Part of a small language model's weights: untied embeddings.
Each number is 200 + 40 x the weight over its row's rms, rounded and kept within 0 to 999. Layers, rows and columns count from 0. The size before them is the row's rms in percent of the matrix's.

# up: layer 4 MLP up, 512x192, rms 0.0556, rows 212-233, columns 0-47
# down: layer 4 MLP down (transposed), 512x192, rms 0.0555, rows 212-232, columns 0-47
# gate: layer 4 MLP gate, 512x192, rms 0.0555, rows 213-233, columns 0-47
up212,098,221,223,216,243,163,192,180,195,228,163,145,273,176,212,240,231,211,169,179,156,190,278,239,38,227,212,218,279,224,166,213,198,172,230,136,201,192,231,186,208,142,154,255,92,191,218,307,95
down212,098,228,146,223,278,187,187,230,201,180,258,197,210,223,200,183,248,149,212,142,242,226,247,173,267,134,216,203,161,134,167,170,197,177,258,246,234,197,160,191,172,229,229,198,200,197,170,187,245
gate213,095,184,208,211,179,216,324,188,226,170,247,242,204,147,159,277,173,212,220,226,200,199,179,257,162,206,283,192,209,234,176,219,186,247,148,182,295,196,196,270,262,227,193,231,161,199,197,237,179
up213,100,146,251,219,205,193,187,175,221,163,201,222,157,205,171,180,201,174,173,221,240,160,248,137,183,204,305,191,261,149,222,287,195,224,219,155,170,203,207,287,194,96,144,199,241,205,200,261,222
down213,099,149,279,202,214,283,204,175,236,247,155,219,213,205,162,137,132,148,226,187,275,170,209,214,230,217,135,222,232,213,147,244,165,251,188,194,223,183,138,194,141,198,81,208,200,203,192,185,209
gate214,104,227,164,221,182,200,188,226,199,123,242,168,186,239,199,270,255,229,155,177,179,173,209,183,232,178,162,184,203,157,198,223,87,219,194,178,234,220,233,159,155,222,199,203,173,181,177,226,194
up214,109,199,186,225,168,217,200,250,224,194,182,295,162,184,188,189,176,200,184,225,216,215,198,181,210,245,185,215,163,224,98,198,214,189,170,167,169,147,98,218,199,98,284,208,144,254,231,184,197
down214,105,223,206,271,177,221,218,248,213,104,150,294,211,179,181,262,212,160,181,198,179,213,212,167,206,183,170,208,249,190,136,214,216,227,188,263,138,172,75,171,248,189,276,162,182,159,258,140,210
gate215,101,129,228,245,202,190,221,184,200,143,116,179,254,150,168,220,224,205,239,239,195,238,228,148,279,253,268,272,143,215,161,277,158,233,163,194,127,192,216,211,188,234,212,193,254,223,135,150,167
up215,105,173,191,190,269,144,198,265,221,277,234,233,214,204,236,222,201,224,147,177,131,143,231,239,124,184,127,195,166,195,109,215,177,133,183,222,173,149,232,143,236,166,178,127,150,172,179,282,233
down215,109,180,230,183,247,256,210,150,169,233,188,224,235,145,220,241,251,198,196,248,198,239,199,180,230,204,197,219,193,156,201,184,200,165,178,128,170,200,217,215,238,326,172,177,212,173,215,216,206
gate216,096,195,270,250,154,260,182,185,139,172,267,171,195,202,135,168,265,310,176,201,174,233,172,244,142,156,246,137,241,231,205,264,172,211,222,236,158,197,231,239,236,267,112,209,162,250,125,274,222
up216,091,208,265,250,195,223,179,157,162,147,186,95,191,238,213,140,262,165,156,216,135,151,204,256,172,256,208,206,173,212,219,253,222,267,152,229,164,242,208,173,202,181,161,222,191,205,79,223,168
down216,096,201,223,113,227,168,145,185,222,221,179,193,262,213,201,186,263,217,118,192,118,173,187,209,199,193,203,202,122,200,191,246,266,237,178,212,271,259,229,250,189,149,202,187,295,224,236,132,171
gate217,103,205,154,185,182,151,183,189,219,213,218,248,226,249,222,245,198,174,205,168,193,240,212,175,158,152,227,170,152,226,198,114,299,229,143,217,222,168,215,248,206,228,226,269,227,196,210,231,183
up217,102,178,137,144,164,154,224,163,245,219,199,145,217,225,175,148,254,186,212,244,207,166,159,239,216,168,148,127,167,101,212,221,230,123,163,145,176,142,163,193,168,210,218,235,245,251,197,232,191
down217,103,160,98,181,199,182,241,266,168,239,227,225,176,217,203,197,190,231,204,137,189,202,218,240,188,171,202,112,238,162,170,189,227,224,198,155,213,104,194,163,163,200,251,142,219,226,181,221,254
gate218,101,286,166,239,226,231,154,224,258,277,215,203,188,205,212,227,166,98,255,154,202,196,183,224,139,149,258,184,325,265,199,169,195,227,164,227,223,184,294,225,179,198,157,218,154,175,228,243,172
up218,106,219,201,119,85,191,244,187,200,199,161,255,225,212,194,132,222,237,196,167,193,204,130,189,248,133,194,220,172,230,194,156,232,215,193,206,230,163,136,157,223,213,195,299,178,210,229,215,236
down218,102,220,139,197,151,240,245,188,229,163,226,188,232,186,175,172,223,195,220,153,162,190,191,207,175,196,166,215,166,281,135,132,177,195,238,189,204,203,212,112,233,235,164,176,154,202,288,225,215
gate219,090,229,273,182,246,173,213,138,280,188,222,197,159,178,167,193,175,204,192,282,210,218,211,282,201,217,215,107,178,223,224,240,151,68,166,195,155,226,233,195,166,196,229,198,163,196,160,151,191
up219,089,221,276,173,214,131,198,174,307,252,157,244,151,199,234,206,224,214,206,139,134,119,133,184,141,134,235,182,203,216,238,133,145,176,201,309,160,197,199,207,181,200,193,161,240,189,193,146,224
down219,092,244,227,274,149,136,242,146,263,209,221,167,208,163,238,209,239,250,152,226,223,232,191,278,118,176,189,239,187,190,211,235,156,125,159,179,201,193,206,197,197,218,124,232,247,188,177,185,156
gate220,104,184,195,125,265,177,285,207,209,162,206,280,232,241,221,231,186,210,215,165,259,223,172,172,188,139,224,188,216,168,228,193,232,218,200,188,170,246,236,202,218,219,264,214,176,221,157,210,251
up220,100,229,199,234,180,134,95,238,184,209,209,177,117,185,217,229,258,200,185,184,234,200,248,221,161,171,272,160,133,186,163,181,178,127,168,279,212,126,176,179,292,188,148,137,179,117,202,206,127
down220,096,148,192,218,184,195,202,247,184,266,169,211,225,148,252,262,206,256,192,131,179,128,192,237,150,195,229,160,168,159,207,61,122,181,291,210,134,231,239,206,241,246,222,181,178,181,188,172,202
gate221,096,213,164,141,252,248,176,175,230,205,197,251,225,171,194,182,198,254,238,175,266,227,187,180,162,154,176,236,154,102,213,116,218,271,258,224,176,213,265,147,195,266,177,120,209,242,241,248,221
up221,103,239,252,218,98,237,234,174,253,182,247,216,178,173,169,142,201,149,195,235,163,191,200,214,235,224,234,190,251,136,183,124,187,155,225,198,227,230,182,270,170,205,229,220,158,205,210,180,210
down221,102,168,206,162,179,228,206,275,266,166,239,190,175,260,183,191,250,122,199,252,145,209,143,131,219,187,229,200,220,150,282,198,229,152,228,210,275,253,206,152,215,177,207,202,193,196,273,206,227
gate222,102,182,214,100,139,241,173,111,182,186,153,245,208,260,202,202,142,132,178,242,219,116,171,197,204,165,198,236,198,157,254,133,182,184,164,240,222,225,203,202,215,199,224,227,209,172,181,208,152
up222,090,174,130,238,177,222,255,201,211,168,168,317,180,214,162,184,238,184,209,242,203,211,196,207,174,300,170,204,178,179,262,210,239,150,211,233,288,252,251,198,178,232,186,239,126,220,180,189,250
down222,098,194,216,289,167,232,214,149,157,183,181,195,208,243,194,256,218,130,173,221,252,144,240,129,203,181,190,164,249,192,224,138,222,190,209,241,221,178,164,172,203,224,213,257,224,163,189,202,180
gate223,103,178,128,139,196,270,238,132,185,228,223,241,206,182,138,264,253,220,193,240,180,184,215,224,208,247,169,236,228,201,262,126,140,227,233,189,235,172,189,209,183,154,151,126,217,157,202,169,212
up223,103,188,238,178,171,235,149,269,195,180,176,284,188,175,179,235,184,159,183,236,190,255,228,249,144,273,237,186,208,261,124,195,256,120,167,315,216,171,246,185,226,167,208,210,159,150,177,137,284
down223,106,164,241,196,154,269,131,184,197,143,285,173,234,220,232,249,260,209,216,226,219,239,202,169,188,167,196,199,200,181,138,257,163,172,176,209,224,166,139,107,183,198,158,227,196,137,216,217,160
gate224,107,202,163,215,205,164,215,150,241,119,186,137,136,196,225,175,235,162,296,243,264,196,308,204,129,158,271,151,243,120,273,159,247,231,216,206,208,231,214,256,195,146,230,137,231,177,237,158,170
up224,105,198,215,161,195,160,163,296,137,197,145,279,194,269,233,214,243,171,208,178,168,187,188,158,220,128,171,172,182,138,248,190,197,254,181,198,243,187,242,267,203,223,270,216,218,222,242,135,222
down224,100,201,176,230,191,162,128,185,212,163,187,155,159,196,203,206,227,251,239,264,235,133,220,219,236,158,164,173,163,238,228,181,205,200,220,243,122,216,198,234,197,158,221,290,193,218,186,215,195
gate225,104,200,214,169,164,232,235,226,167,142,178,244,154,222,121,257,235,96,195,253,186,225,201,173,243,182,298,264,124,258,201,200,183,177,147,182,156,171,199,220,180,162,228,185,208,214,203,180,204
up225,106,256,203,217,222,189,209,189,193,272,202,266,200,219,217,136,190,202,107,229,257,161,201,216,227,129,183,186,229,244,250,215,204,249,163,201,238,242,201,170,133,170,204,150,201,179,115,227,250
down225,107,170,153,196,234,183,260,227,185,200,144,210,181,223,251,203,254,141,191,160,220,233,182,274,207,158,215,246,204,233,244,201,165,229,206,103,251,237,119,180,241,193,218,195,212,78,118,195,232
gate226,100,122,240,126,178,219,148,178,189,187,233,233,139,192,184,161,163,220,147,150,203,217,150,172,230,259,224,255,211,225,203,231,189,166,232,166,211,252,224,266,192,193,169,214,227,164,194,259,181
up226,102,153,250,179,200,155,123,146,197,137,214,195,237,216,144,219,195,184,181,161,223,174,199,199,211,143,229,266,235,194,211,233,149,103,161,232,170,181,183,305,186,160,177,170,197,138,188,171,194
down226,098,205,191,153,230,254,277,140,194,201,190,171,167,220,180,151,127,189,163,219,215,164,180,238,219,199,197,187,152,201,288,197,141,224,299,244,219,223,171,253,209,257,177,208,197,276,252,243,212
gate227,098,220,233,233,181,188,160,213,107,180,209,139,233,199,147,186,262,234,136,244,176,204,165,202,197,136,172,155,201,195,191,218,168,147,200,187,260,229,171,177,206,256,174,184,118,180,142,118,166
up227,098,166,185,236,180,165,250,167,223,256,181,170,195,152,251,231,195,229,188,106,200,176,140,184,214,177,249,232,112,194,206,233,247,147,179,229,202,209,215,165,224,206,173,253,277,146,247,190,245
down227,100,207,229,198,219,246,229,166,199,189,209,196,205,202,238,228,188,185,179,179,262,213,191,174,205,165,267,150,247,210,191,136,214,194,228,146,166,193,145,150,201,203,255,200,173,168,297,191,173
gate228,102,209,168,178,253,151,198,158,153,152,228,126,246,185,192,110,163,227,254,132,178,212,195,149,223,225,174,164,221,187,200,137,156,176,236,180,185,165,211,162,119,168,225,248,202,197,218,207,142
up228,103,181,270,249,233,171,156,235,221,281,161,257,182,109,210,268,244,184,204,187,171,175,286,185,179,199,97,205,174,206,216,157,219,175,211,177,222,164,273,163,186,161,231,200,218,203,210,164,170
down228,103,199,170,283,164,214,244,175,231,227,236,195,241,204,196,192,206,127,175,191,220,211,151,223,263,214,272,230,179,198,225,265,212,174,218,208,186,152,155,245,174,175,165,147,197,177,176,200,215
gate229,102,169,209,272,193,136,268,227,219,170,178,213,244,199,222,237,190,213,229,120,160,115,222,172,186,280,127,274,220,273,154,215,284,188,232,235,169,236,242,136,234,185,163,210,241,197,232,169,129
up229,096,173,177,205,250,175,269,234,214,226,263,201,80,199,127,216,232,171,158,231,254,204,168,167,235,203,185,183,164,193,191,166,147,196,208,252,215,262,228,195,203,161,111,106,209,178,226,106,230
down229,101,244,161,211,211,143,186,158,150,123,200,213,136,260,207,273,192,158,270,195,148,186,158,204,221,237,143,268,169,162,234,165,220,202,184,213,168,165,216,170,221,218,143,84,201,186,167,190,192
gate230,100,225,155,278,227,195,238,249,153,93,186,219,192,175,181,180,156,195,271,213,240,206,156,156,131,212,173,204,235,214,144,155,215,193,200,189,209,189,113,195,202,181,197,188,181,203,202,229,138
up230,104,244,245,245,198,194,252,196,178,155,160,279,167,163,209,244,223,212,133,211,183,131,199,137,90,250,186,214,212,182,228,198,243,130,192,266,235,124,195,274,174,140,224,173,219,199,217,177,151
down230,100,195,249,181,218,212,230,192,201,190,191,298,177,185,201,193,154,203,124,266,172,157,162,127,175,232,192,190,187,188,214,255,181,192,230,184,238,249,150,246,158,210,198,198,233,258,218,182,78
gate231,099,178,195,242,166,173,164,211,191,256,210,198,194,168,179,207,256,232,206,210,228,227,196,201,259,217,248,179,248,186,161,101,249,236,218,137,218,185,180,134,212,241,169,187,240,210,241,147,245
up231,102,193,94,201,201,182,196,186,190,189,156,275,147,226,232,194,167,203,193,214,167,133,233,183,251,190,163,171,218,156,235,241,244,237,164,209,268,239,264,185,243,149,226,262,246,159,212,209,172
down231,099,161,119,311,297,180,210,139,127,254,219,259,206,187,197,258,131,194,239,160,192,226,206,208,203,157,202,131,287,230,180,184,220,238,168,256,144,207,231,188,249,181,203,166,187,210,187,248,181
gate232,101,192,176,275,153,231,189,159,188,159,213,212,201,179,208,144,174,195,191,231,194,237,273,160,274,202,217,163,198,301,216,183,287,214,180,136,171,201,200,248,270,207,197,200,191,157,215,157,224
up232,098,280,208,147,271,195,222,207,252,197,228,244,182,143,152,190,170,172,204,240,253,129,200,153,227,207,242,261,249,223,182,174,214,241,197,236,215,248,189,168,248,250,194,180,261,139,161,220,154
down232,100,294,232,218,222,201,179,236,170,190,216,181,232,142,205,231,121,207,207,154,239,155,172,168,173,232,198,143,207,268,248,221,247,131,244,232,178,193,230,157,267,207,277,170,169,215,207,167,279
gate233,102,115,163,147,159,110,160,155,172,140,127,219,207,212,228,215,192,170,265,159,191,232,192,214,202,185,109,222,214,278,194,182,110,148,276,202,225,216,193,168,182,194,209,200,146,176,177,262,218
up233,099,140,158,210,228,192,187,170,164,257,249,264,166,163,121,232,202,195,241,173,198,216,165,227,192,195,216,150,145,247,202,180,226,246,196,153,167,192,186,154,230,214,211,196,209,129,194,238,183